From a checkpoint of a small transformer trained on Wikipedia: local attention windows.
Each number is 128 + 32 x the weight over the matrix's rms, rounded and kept within 0 to 255. Layers, rows and columns count from 0. Numbers have three digits each.

# layer 3 MLP down (transposed), 1024x256, rms 0.0214, rows 472-513, columns 0-31
155098131114070107130127163152160082139169105173132100100161076111133144065088117162071087086156
114164109163105161117119110116129148103099100120158125144143081142121165134143109140159088131134
102086095095133129124114075089074150107107102107189074149119110127134174133107089150160141164158
121096146140177144084137134127154151146095115134131165128154155122138108098100086114145104108085
145123107099124113127154142152146146105111068098095102146112187106105130085117155106154138129069
136143182172134175070151105126121113141100114213164136096165147156125142082150125155077135173122
140231158165139176199156141105162151096149181092165118183141104122067133187082113132132128120144
109167121159113149114098158145130099096125098062104156113114145145093114129140078099119101165100
123133125153100173187121135187120100133158126102101194127163129150132154127126111182136096104134
106058136130137146173173078051102131089099081088181119129167153120084170223163165145167094165115
161148094156174140097131074060064158121094149156119176127149122153141110167127164118100156145151
122091109117108117149115142093136075073192185145111143104140154071148116128128166150133117156155
123125188173089137045058104191120165137130149207129080037129134098079137111163108101067161134112
051120162089119141167112079115113137089167151137127094165108189065120048152136151133128126089187
143092134097079147106107192165160147159154175134144149082103099097108109165137132176141133112114
117069091168094096158189108070199128137124131183126080154120188104112085190178130075074154143190
130128228121159155116136117124112112185113085137182096191140107184114115139145149077127138112150
154121139116132129093134148111071173162075101112134090166043153130089163134121093108090137146177
085099147110117133168143117133147133122113144133160149140115188099125144147120133126101175148120
106119111148164119113148140135148145137137102153166129154098174153116145127161198113113121161095
146123125174128157096083108085125112116148115133082027089125135187169133159127083092102133136135
117070141136092074105141121104145090119098104147100152123111123089136127097108118115185134161146
072109129099106185140176106094139125102131121112109156088168184077131120158199165113112180121164
124107131104113161113129141090116132120145097084144166112130111126146066044132177131159150127117
094137127107128108132132087117083103074101143124099095135095168152042125108174104105153169079161
150124122138150153149103116146120181148132163124087100163127047145115135110131162173118066088100
161095192149082190101104087187119094078170131140105085122166153096152124111118156121154084114090
134125108055075096128131151107112115153204090113102182075129166062140030145133099158075110131142
123138158087100099175156136080176148141143079137101120127139185099105146117105138172079149151154
166166100093137131142086168118120116190107126150111149151117156157111093193150145142122135166083
122187149099124105108098204118195124104129151132135149077145170070120089152164135149130123143110
146187127086153124071053117166125105062116153136154167110147120119102175149081150147170138151091
129170112170120121209149128125160113075129160169121081126141151188092100150115150106137176175142
136178060095115157182123134087096171159162104133182104175155124164167089146154062144100079102152
148195119129031081070058119177097195166094101100143142124155056107126145111176130142212155151172
211145138106079108110078098154137153110088183161106135078140113141126154117048163109115226193205
130149156128110141121127155150160097104152131136077140124146058121084165135139152169126145075193
103204185125077159124128124178118150150155105141114114063132046161172098112100106147106104077117
099150118141180086134119222173141120151124037189075093122149109164181137151142143122107149121126
144117107137099110112150171099094096157171121130096094117137143166175070147100130172129136187134
106119133108119147075136085106127128106136250098108128154090133141140175161135135100102129139146
175110210094165147144124112139109154114168137226115152132079151157138153130146077083091144114181
# layer 3 MLP up, 1024x256, rms 0.0259, rows 473-513, columns 0-31
105113163147097121125188116132146125121130183150192163054092122105128164183114127169124122133147
139114114046136122141117133126140094118149105172138143115080110097143074142172118122134123105129
131075116094124058112146116130108094117155199141109123119106117136146161121182153098103134163140
133093147093089186149168112088114144129163191157163137136146100137135143129128141119158116138147
156067119085168177169146118114108184121154140134147186143146093079118138149146109112150166138104
097098161116155121130101110164088102148090115162103123109097172161159103086093142194065124104167
130144143099122134126147093111112134135095116206153139074107128111130127119105139143113161120145
132147139145146103101097097106106165145150147177162140134097121161158109118082110104176141123141
175101132060116167097097152150144147120143108107112156108114076067146144136143114103074151085141
126106138137129141108100070134153110146126158160107104142127086088161187096130137112101106133134
088137106116159136119127142113091124142062077116152135176138137098177161094135099141149124123054
092159136186086191114106098096098132155141168167167189162127100090080169157170099105130164143075
121080136122136170141077140158127157180128136119130101114157081123085108168133089155181164127161
193124206117127226102165125143167145163125111114110132129141121119124147084123149134106101120089
150144100111141172135126125100144165163100121131159231167124133039141137175136124166117149053116
115050135135160157128149094102108172133140154123073126147186184078094194123123121132122224151148
105127135151091127143157107134131085089153130121112148095121124143138124128155132101149121137097
150131125144109136126073109118116115137139095132118108071178070154161113090109150140157147094131
156107126143121150128049130110163089144123121105087115085128162122104115185119142172178165109092
090127159071101150120130080169085158121161152166138149116121147116137183181007141175127175145130
171138151127129177157122140123121193096151124140207124145103122088119125144114124130156132102162
079139115139057172151132117103146165152098119103185213172078156183138176121126142130135199095127
084155148158150147144137087155152117123096137160082095172107156127107151182115086121094098139126
104126131094053162120108108132118213163126145104107073136164120135155157160105178124091156142111
123155179117137121154088132140151051183147155066108065137115193120099165142084065125146204093157
084128146069128139135163103035151129132133134181106178143113109076182142155075109103086196134112
137030135026129143104114105088147174123114161109123151106101145140127168159109214165138136158118
114128079135165137128058143081091091144075140143207120154050052126190110113139137146112117107154
116115201095183185150170065129091153115136129196104186135112146124136139082120174152152146175127
149128115133176093139153118091106067140155102116135077095132136130054201144125138120190124084141
097071109103074106152139106131075080175128193163152129143149139114179144171155130143102153142113
123137163103131089104122139152111153196131156097162197139106129059079168146091148153080136110158
101090092101137153103097066131132086131170150108150184119086162137086160124172165152167122140111
156101190102096199177170186122108110123127149141188125092059117160120200164082145091157120086093
105183103078102053071151179127148173109132098065188170127187086118173083137068156121122111114091
108136109122161135093107093112127081116078137104198112154141150141140140200110133169131145146098
076135103094132149148081126158096118161080139149179138108125137131121141129124112163094109175137
167086150100138196114156109145114088134109207133174131098170103107104125118113114115143109097138
134098102136080140116125073132124190100139180124156093137111103100168160105068135121182115115164
158099153106175181160140166059115124094159085140163154116159120089103126166154105097160102109117
100126085135119073103111160099177112088084109075124123138155188159175129137068177124145099075095